{
  "n_layer": 9,
  "d_model": 128,
  "n_head": 2,
  "n_kv_head": 2,
  "head_dim": 64,
  "d_mlp": 320,
  "vocab_size": 1626,
  "activation": "swiglu",
  "norm": "rmsnorm",
  "norm_place": "pre",
  "norm_eps": 1e-06,
  "positions": "rope",
  "rope_base": 10000.0,
  "rope_fraction": 1.0,
  "qk_norm": false,
  "attn_scale": 0.125,
  "bias": "all",
  "tie_embeddings": false,
  "parallel_block": true,
  "init": "trunc",
  "init_std_qkv": 0.0322,
  "init_std_o": 0.0322,
  "init_std_up": 0.0322,
  "init_std_down": 0.0,
  "optimizer": "soap_variant",
  "lr": 0.0067,
  "beta1": 0.95,
  "beta2": 0.95,
  "weight_decay": 0.031,
  "lr_head": 0.0087,
  "grad_clip": 0.5,
  "warmup_steps": 200,
  "schedule": "cos",
  "final_lr_fraction": 0.1,
  "batch_tokens": 32768,
  "seq_len": 256,
  "doc_mask": true,
  "z_loss": 1e-05,
  "train_tokens": 128200000,
  "steps": 3913,
  "dataset": "wikipedia_en"
}
Each number is 128 + 24 x the weight over its row's rms, rounded and kept within 0 to 255. Layers, rows and columns count from 0. Numbers have three digits each. The size before them is the row's rms in percent of the matrix's.

# up: layer 3 MLP up, 320x128, rms 0.216, rows 42-76, columns 0-127
# down: layer 3 MLP down (transposed), 320x128, rms 0.214, rows 42-76, columns 0-127
# gate: layer 3 MLP gate, 320x128, rms 0.23, rows 43-77, columns 0-127
up42 103:114134119114170107128118171132163117118109098106141127153124132148160157109134161117158095090104125098135084158074135139148159166133102162142113100119081128127122095095156101143114166128132146117120131138134125137161109121150101213110122117106169145142105176157116167140130150109123130073125150121148136143168112155150131140145145110103147093181105134127110135116124159148122141111121
down42 098:169099125120127121101156141135077144130111127151137095111109135130075153140093174091120110152163088162142137149134144096126131130149152119148087133134133167092133135103148118126072099113121121133142138106143108099125149108082142098126115112094160090134140126131120133091115167124136135098114131130126148109121100125153120074126154114177090151115157140135104177134122141073157093089109
gate43 097:116087072160160126134140090125113179138177132149169112134184139138113130121109120109140161135110138124182163140143163144113128121130090143137122172098110132118102139116088139113122091106151108127107104152103138111148120147109152103088088177140134166134124143142160124111117132116079121174116108122125096139089126131161123122135132148149114113202163127120104114142128126126103128150105
up43 103:148137113099112126105140115100108139112119115112123143130149163136125156142158156119160179149130177122110154155102087117137129173113141103118130174146138157109118197155119116107154089133175159139106121105143155120094135154157116140139095125119096120123158138142107100136061115133144153103089123087111078146121110164115161106149112091114144118138096116123165122112111103141101117133162
down43 096:153121101132153123164127104099085138125119115097124117142139184144142112123147088145154131111095125096169121141120117132136148129124134123142123159140075135073100133170145134086123174103115121118141127125153126163099168091144153129123127084145101120146114047125166163154127144096116068126109111142108103105154115155143099118117120168077129146112110096108118116137120157133131131129121
gate44 097:115127122066163165149200124129152073110155130131090096146088120115166094115136124089139145117115121143146073144103164098113126074084131096158132130091119147181106125118147110102125142134144120091147163136121142140162122095108141123121157122140140140148141129145158163140121095134116138132110145140094126138161102115085153123125146094148126138113159135111130125114107093128138136082130
up44 091:101110145127119138126145127146096112147113146112120132077162169118122127129114142077125177142111116169110158132121134183180118141143105101122107151134147107121144119185150109155150097080126124102115149093152151130146113160136125146161175116136095154117144135119117102080151166148102119131108136153154088099136117139092144122137120144166174160130133141139165083161134147131108129165145
down44 101:100136156131143117100141136097116120149147159095128144145118167122173180157147128114111103134160095156151101118117150152158149130084138125152128108173153122155164145138089167127122085117139095127180140082131129125102106112129117121120132136118120086143111093061100089096119128122102138131109123147155111151129152132135157136158110125142207117139132156143091105151106139139145134123097
gate45 100:102169095114130161158123133128148126113142162097116108146133127130120111080126117111109155123135153135125138126107147157130127114152172097105160155085132094144149084156087133124148102111089126137123139149177129108164111099104130130145086084082129101128116097110190179151117121189107131108153118147173102128130100140127122146171122120147076157122116150140133119138143129115133096132156
up45 102:142112135155065142141150142131135099116088095174118102103164147116125111125107116136125130151103142128143053122098114110141125088132172145112086120141132140137151131104165135104121108135121128123140133095099096116159100171187096084117117082170101153141100110143177113139169112169139119118145121124159113090098122157101125111123143140114111109134153104136122104135122146141112125169123
down45 106:091117099085090145126170128122148118095104123151067093122117115144132134104106116091134129134161150140160113159108144131149136075099167178097128104168107143131147121136112113143116113154136121109109137114137147101096096155134155078123144123128130122128135153110085080123172127107108120131132138143122135107167161096116124147120081138146124112120115077147086144159082149116134160135090
gate46 111:099141146138125125179137165117127112130166156124156137170127146170157119081121107147158108144097149140161132155101156139130138129161107143171104131095100161145090147101132117121117105141120137128134115129156114113120126115154147145121106156135141145156138150131124097130073103103174107106198137134102119122155188142152120143129125100119156129184152095114099122137125132127063124166116
up46 119:147152124136103134131100136134118164137126147106172135110162162095121112133122165115126100128086133103083129139113110157118121129115142111056137137179121132112147108139168149132095165155124134114159087129127099155080090141139149126105125137129135104154084133100152137107164151130082109114141127063088121130137098102109122104140143132160112167159140158125173148116163119130085143143133
down46 103:106116120117104113150137092111135143137166132102119106110136185092155157121145131151114140103116138127126141131143138128153094188116117129102079117139161145119100092125112166148165124123117146156123130162114137149145131137156100143128089141115124119153127015122150191118136145146135163147148118139110165152149167152096104128147114136091147099128164139136107141124118119129145101151113
gate47 099:150093094149143138104088112127100097090112131105133125122111108158137141112116136116111122125149125081142175149121103111168129111168107151137153136126094143139152183145119168147102111127142101156148125115102175125149121066144163095147134132143189152166083088126124171110158105149063117126128130121124129140137101165125092131134106122128128134134162119139166094130118137105154129150127
up47 099:142094122146111063112150116111118063139151183108092124123109147083130133098096092141112133105119101134135120139119116105129062109118133120156101127124094148124156128148116101146145131109154119098128122151149146121156136118134136173117127104108139155107112157119150131147180176100111134185156151148130139148080147161124101097094141140114110115164074121106132128148112153103101132133126
down47 100:118098113176136160124106079098158129152144094085108118117105086112114151132100100103102142120140110162188097098109094120107111089141104136119123183158153187143162173127122118128152162130157127149107107178131158137114096119112134157131143096116080118128130092118138131122111122081130121143134132130139122135128115109107152147150103130181144100121139154153128145147150105145130135089136
gate48 095:141138128123144131126121110117109115141124106129164102097135169138157127093146146094136174094159081100112091115129136124104076115168131107160094108113131118126122150096153126151115097124161173118121113137113127108176172099134131146150149151090085142180110187099135141122121106143140156130148116155148119159132128131116131149111158123139151118118155116127099095182090080131105138169142
up48 091:124161107074079130123138125145043085151158079104119153103131135110101138127096139119118135160127138137125110130147148131175139129120157157117148102109123091119148166105151139159064158149119121124143099094144162161145151129153118126125133155144108116137102129136095123116131108093117128119152130116166081135116124130145108117095111148184103145123157175112094094130097125113125109135117
down48 090:112157121109155138133122108103179117097101161165115128112119090103126142134107135120168117106148146141090114126145151182140092115062137146117109136136141131083128091128125070160133171120162124119139139145120126060103129142156174138120136117123093103115115135103129160131098142152108140176101093111127158154143119124168102124161164118181123141144121105157117114134144120128124103140103
gate49 096:153137127111153193111152106135105095140139082118141156158131120148161114117130131110124138128170143131102076149137163167144155167134134116127100167155134098114106166143144105115100141106106089120121135147145183156128107130106142124144082153143127129098126114142119148121110124130106140117151114134151100103116193136165114149093126082142145108138142111132157191086120134110080134152106
up49 101:115149108171112117162161095095088133124128124117090076151139168146134109093163112112156115122165120115203108146131115129144116102095128120095123117133107147144128107122140160113132159116140152121097116143108122110114097151141121131125151097152102095141104144114141124127112134171145151105129115118118129144134104105173174186142151165126158129164145129129140101160076108080151179119127
down49 101:143126143145122119118118126103115100136102162121139137083155132121139162071136109134098125116105159141100130166135161159090130129107095153150113111123147126094085188135153136142144176090134116107117112123164146147156144133109100127121114149126155151099154144164161128149102111117121112109177106107110124155159106146164043136122128102144111149098143101169105125155089117137104108124130
gate50 104:142123109146144179130155165107119101170182105146093161110093116102141109160119105141097101121113101116113134126145110120101109142115133114179116154130112104116138107139121118165137115106117163162098135156090136116121128092115086145111111136108113100177135154099160130155142089109102139131195107120133163149131152092170117080115127114107147134100158081124107098128106150124114131103127
up50 103:108107109124121069089157098162119148117128140118107147119112122116100147119164135104126112151098134138149116138154130112111080137107098141131119121152154127137075145162132119121119146131122125114145056100156136108152109108185138134160118095163107117125109161132134098109111120124145173148128145122155157162071144136115154157108150140134175129099081149183118126162124149146079126148120
down50 101:104140152136138167145129126145125106140135125149151124148135153145157085081131105152108122158080123140163139149122146133132129152164136102158104112117154134167117133132089125136088144138162100131160109114143062126146143140147163106127139136159142112129210130137103139144099122092124110154158143148183121151116144155108123101104176133157138107161100191135131116157116119144112120170134
gate51 100:186124143140128120123132163152132136156158101082111130187134140116101169122175145139143123095086119104128109100121130171130145097116110118151096134077159156115112119105132141088110126138171143119167104087104143116139108124078105148110125153168168161119138182132103140134116163110113123104117102129140114153176133139117165170128123113136114160123114119144142131133160144137086100136125
up51 099:105169148126149136119130129128125138144111147113090157095131141143104162072154108178124151122130107097108114182105134104149138148118123152094091111137177130117146097107151105141123181136178124127114126147114119148105091090125117115139138131091134164142104125121123131121102128081123160124143121103088125146115161122100129173144167097105091127123155110163174099094106125149131081151101
down51 100:105147094118151069120116139123111119142148149194135099094138179111118126102070130103130160161165149136064121128172129139095101116150119131129186138142119109122138069155132174082134143122159143111149144118118115123170134137147137169125096144097104123140152114098134117114162107126157164149138137141086116125106101132130094099111154106095121117141142152135130149138115126132146120116126
gate52 092:143091126102125118101112121094123126171109110092145136140140094139158136190099133121169131115155103088156151160138135122118126135173134167087098130172118148057153124097113147129101111176106127122088133134078106137161126099109106134108138149115137103118146151106120181094119116086142129148128128102118150131145124111130103156168118094106139117155119119097128148117086140115124096103144
up52 088:136135115158125081134109090099142107156141148149105158156102119146147150088129146168079136122115131180115118140114117132119132105117103124165109089085144126168138104153186129137131189142164141115134154085138129124098121078158125136139161132088113107109087133098123134109138145135163118128105136131118166174142162122122080128125121148145134120085164143139129143120100116129106172160130
down52 091:132136151150119127145142125155126094139133134083102142148116142144099131091113114100090143128138134133152112127103128105143126133092128137170187102067150113166130102106165125111126129132123160139163172091119151102121164162134144126113086135109148116116155107142143131173123126153136085133130128130146091150076178107122078115110159105180133139159126126118098125115161109176149171137114
gate53 101:119128088109126096120114152110137129103131156087124138120152116143124117169096168159179133130094145124129124109126150134154137122091123131105112111092120127108147087104097102092100100119136136143139143095139164166116156133115088137091140132165124130145121093138138101084102152129155167130168166099154088156136124094097134124102136114166161172092125159148147138110152164109124123169176
up53 108:109138119162138122180120137131148073106096172143099124120147099142161131117098102126101131163158114137165172167128130123147141119148094132100107136101152122154113096126128134103133166135093098145162162135098150146112111133147120114116140146136141084138095105101136053149111100141144113096156138142130123111176173146079123085114137127138142161124124153143146100075144124156140137143133
down53 104:118155084165112157154117100118172124121137170137133113102159107150128136110148113148160169163081094115065157130115139110105148147171141139154101157114113175143138090162127089139111130159129124106106111142157119123074096109144160140126149136141148130106120121139093154166147111172100152112154134107154143136097138146148140125155157152132126114095143158155106135125143122117133172099099
gate54 104:121123082106147136123067158139152117125111184146127082155171090133158144097120125144111162151133129108120132112080134091120136159201137149118109193140144135147112134149149167121126106116155128150140114152104103103126095151116141132130135173116179156092123107150137110115154107138147134082126143160167066140114134122132113107124103149148119115125124143142119130119162123112109142130103
up54 101:123170099085149120122153151151107125077135143100161116112130115134129148090096104131146082142112173125135165146095116145090162136156088152146096157152140166117128124127160098122083106133132148150096130179112097111139127136179135138102078169142129131111100140146119124098132157133142096139134137091108106139119184120100100085113100153097144115118125147124111122116139133089130148157130
down54 103:130148109123095153132133123128181137161138152090106167126130124105125161096141139125138125133102138160109137173130118123101143096078147142181112119131150118149124096114124091095147111079138133153125109139129113138107099117176109137096133106148147156104111180183107120125153103170147126095162101150151092122134136173118118124123186165135155125149160098113161149113105103125140130099105
gate55 093:125086165132132132116138120164118129093087129147104115175109133147108133108133118140152116096118170144150105114111100065090134150135115101160111127218171109154204160131132125120131106107130142120118101121120134140122146127116142087119137122139083127143133129101144137143124126141134128127116119152138124106122129131122092148075127156141142091134123115109107145090116141184128166187130
up55 087:120177161102075121125109116132141134159112133133155119129108110139132087123118123139110120123117131121140137119153098126100153102142123091079128096095124173134113120108103134130083129132123147131154105098128093129153109132170130165142129135193067158077121144148117107121124135098111107163114145143148160127130138148119106088107108074110158082080167112139113141125120164123077137136106
down55 094:154090129115100141095124137131101142083099107134110163142162160123156103125104114112122119158177128117127137126093113119115110081116125157143170143136088122173094161161167166091163094096105118079141138117146141143162173113125121136108150166154147138094139125124139136128145069150125124128110102125114137105124119117104162110114125175123144119131101149101108111107143101142098071152127
gate56 098:128049165096156117122129087167203100130150141129069131166152129134116101162175142134088158123085122145111182117124119123101151126146112120111152144098159123156148116144127124126128114105117121114118120153140135080157094160136155124106154129123143155125173142111139111113122162124126114160130095143087137136126157120154132142127126148129129084135137102126137162170132124141151134152099
up56 117:153157106180137102153127133119109145136127117108121145077105148125072183101127149112113117156118119092121077176119131133113084168136112169138115165146154124167180160144158096097175143122124088131102126139121156135123134143146137110113094143126119089102120128151128116163092117143150152156152087133137148155127119127129138146149105168119135145103121118124156116137132109117106162133184
down56 096:100120123137122135138090117136171123156135129173122143181102164123161071144124157144127164149145104139120093110148062093105129143141102119137107156122132158132187099112112137164156111127137164151136136130134104137149098129146089120141120112109117192145145076084116110133128134084148079109121157136140133176112131143085111154125145149118126102134102132104119144152125145150145112117117
gate57 108:175105115158104116142162137176126102137134175119143099108146089132099112162118130120145106136114142054147118137107160124127094140097127134143101154138116157131132098079100110125091143146155150152086118122154144150099143117140136113095162131135172140129153091125144140148134120123129131148135167100143158144091113139115128103123123120167076112144106146190137108086154132135087117098107
up57 107:177153164115147132111134155104100089142064163117134167139107142144120098141126148101108143133110144095118140107115103111133143137156168117131123161130122144142128100116152089116131134117122122141119104113059140128114145131116133101123111137163131123107132139154159121114133113128118145159121131169198107126171163141115193157091143125130127135115068147110103117127113070164159153112111
down57 104:115147164142128114139109119107102071139130127115162088137125122159134134112097131106156147093145120153100127122130173144108161147141138144176135107138173140149138183167118172099153118105091127086136142096112136123133088147099141148145096153153119127114096145106126144086116135076119157172122176117082142160129156146119191129101139130121129151096155126125129128134115101135102156126150
gate58 102:136140130086148125113140120073105138135107090090151157196156095117139125120129115092152126113154129114117147147132061107158165137142137128118162121119146130090114114097142126143151133148149123106143156130114109083131133107091157093153148172104172155122135171090086151113103147124089138128146122140106120123141139123106130142092202093136136120145145114111114122167137144142155122154135
up58 105:164136111149117079149099130116143114160123133096123126153132130160163150146160104127108089137093144174161129150132113195116113108129101107138124132167105101107154136122109133112115181126155087150137124124132139148145131136152123116102143111127168116159089096138124098131099144154123066145111106134093120121127099133059195113143098094136134136115106104122128156113135103142154137108095
down58 099:112138128111152116109176115106122115131144082105107109126154103113161115112112119107156099138133129154113092133135094109118127120122163144108147109087116126113131136098115146077186097163094158143138137159113127131157120116136143136152126155099118134113160185117101148122118123071152159141130140120141101121158134124189123109093159118117071152177140164125159128140118127129138146202131
gate59 095:116111153117098096143131142132186100126097119139097075153156088053128101132098107154142159117088153103140164150106142132078143123128140119135109116120105129123189124126105118137111117164113120107105110136169128059139120124139127083120145116163120138144135119124134122126165132093147086117122108157136137120092168170169126121140137114130089109126145117151111162127144154128103134143152
up59 098:131117170134090129134143120152168151108119153138116139122159148115119107171166090127139124097126141131155157125125099168110102132113092122084127126141119159141133106160104108138150132172137146158098157169167107133104130154113110083174090159122109152144106130146125145142130151124145167164130120164133142157122133172130089126148181111147102149099137168137102104144119183137095089107117
down59 098:138119117120132133109136139094113131102079130155164132169125093120143156108102139165136112133149136142122101143160158092166149096110127131131153128121125120139134167111136120151178090087132155119120150115145149098162094137146125100121203109163133171099128098106128172163150100158122128113097127143104112155122170127126111141120128117169120116144086082153183124122126155149163158116123
gate60 107:144116129111119140117107127131104109091137165133091139109162121179132150155114102150119111119102083160132102168127145147127099135102155099133131155157132122121149128100144147153109132157128128065071109164156121136121175108093116156163167146114126173164119137111158114129130131197122099155142140095146112142085143142128134105113137108133139120144104157119150128094144097135133136067093
up60 106:137170155156143175121142132113105140137102161137121132086122132157144140155116107113127148125122107117159135140126134116158078137112131093107173163079147120128138150111161095127104124150134116055146111089132137091161151096121110132150166118159061144131118137158119157139072140193140090141128135098142087149117138123138117134115120139124149120116131149142120173153134100097127149150127
down60 112:118162142157120111123095143126164153130116086128102129113129162103142132139131124145083161143148130114127139122152213090125155153116163145109148100112108101121127180146126105122130146111129143139116126133139172097152161127147120115146126129115085128137116142151115196122135123115130170108116095131153098142113160141100135106136105167089132105139130182131114171123090084108176153153142
gate61 098:119139153161136100149167125125100125161154100128138132084141157134110129099166146147101089136139122115117045142151152168133166153115134153128098155141100144152125088115155136145145125184089105144130118137143158144129129157113085132144146141119137141136150142149127139106149143136149076129138165071148130111129110169142114108121128144189150119126162120102121102122098097159096161123134
up61 096:119129094095138113133149120135127085141144133105145121113122106038119131146154123199122088112134103139194120142132136167113129116109112158161127139121130139180094112102122119155137136120139078165085145131137110172167145105155082173104103128147109096135120128139123141119140173116146142161120127116132126131131121139157157097099151150149125142172122098132116117150143132158151150113128
down61 094:105094147134129142140160138099141173141112141142106146091122160119155102176133153162143111124138162139137156092122101115143093141136132179143147138178127111157094116128154119147126135107153132185113150121142117083167124108114108081110126139096144123133107128183113127150103102165130127204103129070135117112117103124140129111183129137159149139121138093129129154095107130144143155129139
gate62 106:133178106127103134169129136146157132129116146099103142139151133141107154153132140103151130152122140127137124105107140138163164159109065123103132139151119101150104099100179116148159159146060144127118136108131117147113125057110101117133123171198126143132139114106102142140112139137153142113134140153147126104171192147077123128110099141157120122158094126104125126116153094128139129124147
up62 106:154125117092142105148169104147143148087132096099121090176146127116123102138164123153180127140149095141143122138131117116162138144167097152138127151117126114110122139105116074134163136133107128125153103139134154142110117185120135110144086125147133157145157142155152140107158149125149147127118168173131090094135106147157137136185132105126141099093181127093087168102086111137112112134134
down62 104:111131142113151094133165072115118101148139131074121101130147134133116123108121160084110133110124098160133127137121170161119126129121161102102136165120145083133142040107148144142133150134130107124115124129118139095177139158122119126140146137130146102092174136132119124091128149091119130129139126116147164107091101144136161100130123142141115125142192154126086097140151085087127169161128
gate63 100:133103134102136136150134162160177112112105127085145124161112084107149124147121114119150134105140120118127109109131120150155190118122097111119125142099151117109091119131142159097096117119125119121120154111092116158149126171129157098163161150130133151152136126102070184093114111155115120126082173184142122119196122130112115160118124140160107104137123150129108173115094137099121113111125
up63 095:113106128121104117115163139119131148188129138086125161134165115145105095168084167116144116126084130137107121119135127125155133127129130140118142129098102115170181129113137136117101141165128134156132150134152112148145176155103123121168143117156093106112168108106101133134102136147132093131109192166165085117129153150117135158101170123099086104077139111102169139139152097119146125130145
down63 099:141117183151151143113110155134132129134121128139130136099109105111090128131148123126142101153165116121130106151111104146139157165096180105158149079128156145129130164102142107141129114127103087121108125122115117140153130135165106121109140102122107172128132109138098147078096109102114129145099112138158130143160059129094138117115075172082117119117086118157122178116135143101142147094077
gate64 100:121091128142106110153130112157139139174074163132146144071118116117131141111103192166140171124145105134114147170104129109100142128147114123119155159147098136147136148169142104153128112173115137088129173123108143112170119199138111152079142129100136163142137128124144107133125135166093122138132098154118175163121172118092139112118133127118144118142102125090098124128128115125095127136124
up64 098:108093163142114158108117121123116128078122131130152132139123117177158115141079105106150196144139140112127139145148090124084138143159119159167134119151147163143154154162116147156149081144117118085137170104157109110146131109146178112142125123144115188150154092134142146162120112127123112133109131113107151107091136150133186132130132114106129141135097145140101070117138101106148142114148
down64 102:158118118132086111127109144114149136094103142136149126119166117126161075161129136128118094133110140146105115115141097067107129158124120119082109164120122120110087164155154175114146084108122075120152158128129133096134103152157122157127086113121117102118114111164143095163127179123129116136131167103113138154149117123138128137112152141100137157159103130126143080115158091118144165070118
gate65 107:133120126140134126131120114122142161149138145170215126179161168127096163106101161124094100131093104151115156109157087135109107121133100131159104135105141157180104145161138121130112095108154109121129131115178125136150124100165146127121101130137113115135112106083157095180092149142127101166100108171120110149141111133135134116143112073136133116138119106107111118094109140138121120151109
up65 106:118134149103151152144139076108156100157085142093140109132117161148119170093140142155116151091113149098138131122122130151137144136136119117109139136157119138102108133197101124084125146128147161177111118133155101064150098141161155161116138148109103134135108109114136118114130173140107146119155121151134117159145116093118121102115120079131132158101108122124109116117112106202120187129138
down65 101:121136145099160123143107146130112134114085177094102123097099138153125133119142118136133100098122113122161105119087153107122125098093160080128144141163117115099143137141156178181095126102185134100141115129120125094141134111123099125149122106086113102110124091119117185128131157119110162117086132120085113109078124139087135149135130161086138104128141145186126133142169110118128112137110
gate66 100:089128096120087167120120115141142078113170075139117156095086127112094088155140112122101105139111130116099132132109117150153145179117133124123128117104117151139121138100117112151145178104112137096151105110129133127084134138125173107089140125054098133162143123075128129110163073113126153127114109125130129126153124135140147129167169165110131138130143093163123085120124152123152136140135
up66 096:138166138126110181123110137117122122069170133104162136168106123081131137102177116142113133116113161080114158137142109114164158126152140143101110112127135174116076118135135101087108160136116094113128113107085113141140143107109154143153151097162116122139142122152135118163122098101119142130110162154094151181136137091163156114123101109141124119139157121117114109144122192125102149153118
down66 100:134166183119154126073106096089112153141126168118137114155140122120138164122103107122133167093129106155132109124166130078101112123097106116145186150139148137127167105165103120138125115153142100136167089123168112137126119098154101148119117154148144116134116128100182145131097100134142144097102148165112146124078119099113082148125120131130143096125147147126165151109149113126167156108125
gate67 096:167150144144089134111119133099117161135111100101160075078154145109103099098153102150126116106115136146155150120180148165113136153088143146124134141142117156145105110139084141138126150129179117126086079103153099131141116161138141137122128106129159159133157086151155113140096153120114127160081131137158132140115136155109126114154116120122142104152157086163093059151132139136127121121135
up67 099:127101133136130094109113098119124144115131139133132130125054110116115098126098134148096148132145121151095127133090104120063145135111132143129142113165149136112172107133103139148101101092160125163102135174149112149156112104165193100169131126124166117069127147139149105115097114154110145158126157116080114152122138136150132104106120127149167096111138140129148109108114129173118139082154
down67 103:128155105127112133172124110134099160150097136107136106092102129120124122133180125109121119132089130168150139135164119128122123096134154106136073132173122109112117083125120117084154146109150149132071125127109094139136144133104138156100107160125147176131162128153180098123130129116111132138068132152154184176166145131106123143135102126112166147108103140162149125096161115133145120167147
gate68 096:115097098146131122154138146135153150149145135124141151122121165119141153124139129110120126117139089116115107135165129153190103115105096092118133129112144092167124123142107117064138102131086130160127125103113128085092146133113139136131149118112058159164170092136142169146144112159160099108112110128117142139114077147094150119119086149126081126131124069164140101098160114120130139124149
up68 095:173136124148184142102108169107112128177148126139117136158137118144121123120146130092132124140108130141148098107144131193138132084137162117114120147146079151116110126137153140166079118130147129132092119119066179113152132110159122182090150155149120099173100159130118100151107126106159122107154124089127110149123087176136132123118110114139122143162150116145130113116118119097150097124149
down68 093:146140136182146142133146163126124103160133096091117153109094154104123082140124134159081163102154118153133091133130100138131098130132180140133130109150161117132102145088168137111111147143157118138131091129138159100135136152133132108100141154096118153106107110134114153152185114126099135077086145133175195162093140105147123136161119138105122095105108160144101119125119149126155127145124
gate69 121:139110113121082141096128158140118131150146146119157102123129143069108143163149105132111152124106112146078135136138133116110120141127155091143124147065135137160141108088114108156131129137125115124136095116119157105134131124095183141137159132098137143149103138127113184101114114136132148148112118132107157104161095087184143086152149147103145106105074104149117078158083137122176118133132
up69 120:112087052131091121138172117123128132177091120137148127126166136156104138128164139117130141124153096124163148136157082188126099157119102119142159163109123121094112147091124133094142132119138130115154120087124154109130156101117138111167130078131105102159127141109124149110126141095108138155131113098169128168106118139150185119102120143160107130171132129134115140129098130126139162130083
down69 100:103109129117148127182132113141113116117140123114165143146134117125122165110120122135112056142134119103126190133117181143127121120118154173122115089107121108200103150080134087119074150084118133127101129125082107112135112135149144135101156176132131133123122204135149120136144116140107116124156133175153105104102100125146119122094163130130121147104172109121132135128131150135140126119119
gate70 099:095128097157134139124115173123123149074162152115140135129156095155103118125100174135087105099149162099111167121141111129119132100147148142115135125109124121118135135109144129124113096114142140097107129176205092101124101114076167103160126143129156142146122092104172107130146121146063103130137101128129142129103116082107092139143126152163135115145152133133135153130155096163108146111132
up70 104:160101186151142100121122108119105092120152116143103133129085157138109141149125144158135129135140173129090161136133133120170112141096130104152134107145144134145129138122103087107118107115182057091165152104123157145133126122160132134118118108131101103156109097113115106093114131113161113144140138159153143084122127140135120139125159076120080122102134075141181150160154142129125094116155
down70 107:108161139117133140128163141145116119121149146164162171141121165118130132146129126070175119108150125109123154153141119079162136111076136142164156145118137125135143091159120153111159102112180116114118106132158156113062131132125135149067153130122141132140128135110137117083125108136134112124151121070120120085107175102120102129136122103106106163106131125128140178142106158148120084146154
gate71 101:148091094096114145142109111113096082106144110104084153111107126112106126164097106091120130146113144118146133173110117112128124099094135118124110125176158086097133116166148071139108140152140129151137162106167133150134151126152136125185146178155115146109127106095105120085110132145162130123156127083095126133165151149138152111097122135166156118092127161145127139137142158129140146172118
up71 102:136130136136132134151093115143142100160127106109155165168131185099100081083151161131102149070126170132076131104150120115085156123121081125142136145088128093129121141153140138164120102133153128128152170139110157117153131129141131093099118170119134134141084137100146106110157153078099136147116134165128156100133141112128096150117128115103115154133108118119098090151123127128144088088136
down71 099:138131146089107131145123155106095147118098080108146137133122151072099121127160180139107107125150114144107086112138202082149107136125135137121133166112174142129184133139117117100187109133135114145127102123132120119143117112112133119112105102118124104127149113098098134115113090120135162115087117188133118164110145157122150136125114117111128133168131194147109148137117101162144127138098
gate72 106:103147088177126144134122108117118136134184153125107166130097113120120148106099115107135089141108115140161132081135115149089145133168182150124168151125134112155097125103145120143094150147113164115094112152131118135147142144148123148130082163170151144148138111117114155121121133149145153159141161106103174142095108112109104124056134114127107106150096145148123113135188121098124096111145
up72 109:108156122133118109115127094131148142096122120155109129116118143126167118132156118082167151123128093144146116131112130124177133150118152129117159109137133117156122106090145145154106091086139087175109133097135092199142094126158126166134134133164102120128161158113094130154113133144155145173145133135133129059139130109101123092177177152112171138130124115150146119096083123140108143129109
down72 108:145124107160091120142150096139130140074102113119122131140123118108154134115142138154144124145084146112174107072104131140139121110167137130122169118169146126140097111143155137138110134163165129109119148144141122122125111088144117135123079142184100172121174042134146140123126156117161145182142159134116150119147107110157134119164089135119150134144094147123140140121105125123165102133167
gate73 101:131084182148132166112147136098118108172120157169156128128154121138143118103097121132160129088130096107137133160125100121161145154118140149174121136114128158095129117079103098118108105133137147160111152157115147110128095118118141134114106167152176140135160140144125100119142119116144150123158104168132163148090129172151138172150126180133160176171135126101132157151111098149103145112123
up73 096:092155097123143104173098121136133111143092085085089126163116138129099154150104091133135146147106136138094089097103136133075155107142104108097093143115125137142135139153130116118156142126133099102117170140118091130126075172110117134170098113089106110152090144158166189144116119130129114139146136126129095101170161101126123093124131133122131171135134134128155099162102146118102114130146
down73 097:142155101126152156139137086133141102142151111114087127103152134172120128128147092141134150146138124130117135107124129104071104113129118079166162119132154154151126192126102138114115059160109150137132119152106110096149086159095123136123137167149126137106114115163152123116140141112111069110150110161126102134133108111173119111115131124119136121157124147084140092120158155108056137119132
gate74 111:135082114152133138145163127135129130139171140121110144108096101163137172155152092112128102105102132112188113127085133102091092110106157105159143131138128156144142147153152133084139103151084192135113102138102125178151175106112087158175142135134099093146141121108138136110120151158130121130117141104160153099121137135127189116128133108120120111122151163149154122117141104092129128133126
up74 101:130139121157143149104149108152145157130142147112117164107134145160146179094138107070144123102109113122105098094160126160141163142135129131150174102127144086120145133119145180132091105101159108176095129152120119142100109090150140156117142109143143122135127124146150128098146161104153139121157152119089111146167148155130129104150106107133153142162095149147111081169116132111190141126090
down74 103:108152136145171092132134111182112104118192150144096166128125119120155145129140138150159152148113153119108063126142088150172169131121095139103144141130098140144140159174113136118111077143130141152096134163145163132099113102138123144133115076142101141140152130082101140117158142100159115111137127125075188124162131140142141096126110157111120135142150117140147120134093126144137138120118
gate75 096:126144135132141094117126090091125108139130141130123144110117151094136106116140154157114126090095119099136146169152119118112121145108061122150131117162075112171161143082121146131145156098144122103137157139142130127105105137131090158120129100105170127136119128074112092104092127122116124102164136136149112133137105158107090130138122136133124100135092078127165109189096114152097129167071
up75 102:142130104102125144174105124118192101096132100114170120113144111134133132149137160129138167106115120152110153125124082130136110142132108123116091155155135164148116146098140181181125094137103122129120066095131140106125158164114105071141128126148133141145144196119151105119138118121136158139112137155173132115111145131116148110137121134142140142109129104111127173141087136180099091164147
down75 098:130140133142123186119097179150101170130111085130121126132090103171143147112118105064159130173151159103129114120140162078142161140107160116093114146115115140137093097151094113118136100150055125133096119153119127147142113095152140144097103135102113090094118109118121163171115131134111145130150158121127141120128102117177124108123137154136127139128155157130103138120117123130160160103152
gate76 092:157121085190106115082122151128127136097151142137140127127126165074076125177145082115120154170068142106142124118102119140077150140106106113120137132142143131152142163141113144128106164130095130151179175146130146139103133107123141144129110122139170134138133107152121148144111109118133126144119135136071173124165150129148150116122125158094117114108123101132167155100150147106170144110132
up76 090:103119103142142131147115124138102125135095118130120158066116148103140125105107149112119125126143102113115093153118150162144153110109113123126139088124085134163116155116134158116101104104154111104149106130124102151098078122153132131136119102099078141086120106121153092142098133143137108142101136104161134084114114151142091136110171141148140202108170127096123100177087072133114127137154
down76 097:121164136213167146148158135098150172097143130130140105114122134128121106118081130131129115149116150133116115131107126144136093129102122106119131119075097143172156122114100121091134134081145126163140132139158171133158140120123081172069122127123138106143111126114145145138156049129133124129119127168129155134112140149094145113120145147137096123172147105134149152162135094150135130163120
gate77 105:107138112109120124138157119114126087132133129149063129143124128071140109145081104106091102155124123139092103163128134103121137117105161119127140096137115164153153100146139151107149117156141156127109173148111107139139148074113149180130138090128175141082157106116111124132122122110133094095138146134153079134166164125135155172121137080116103159120118101126164117094099156137132147139145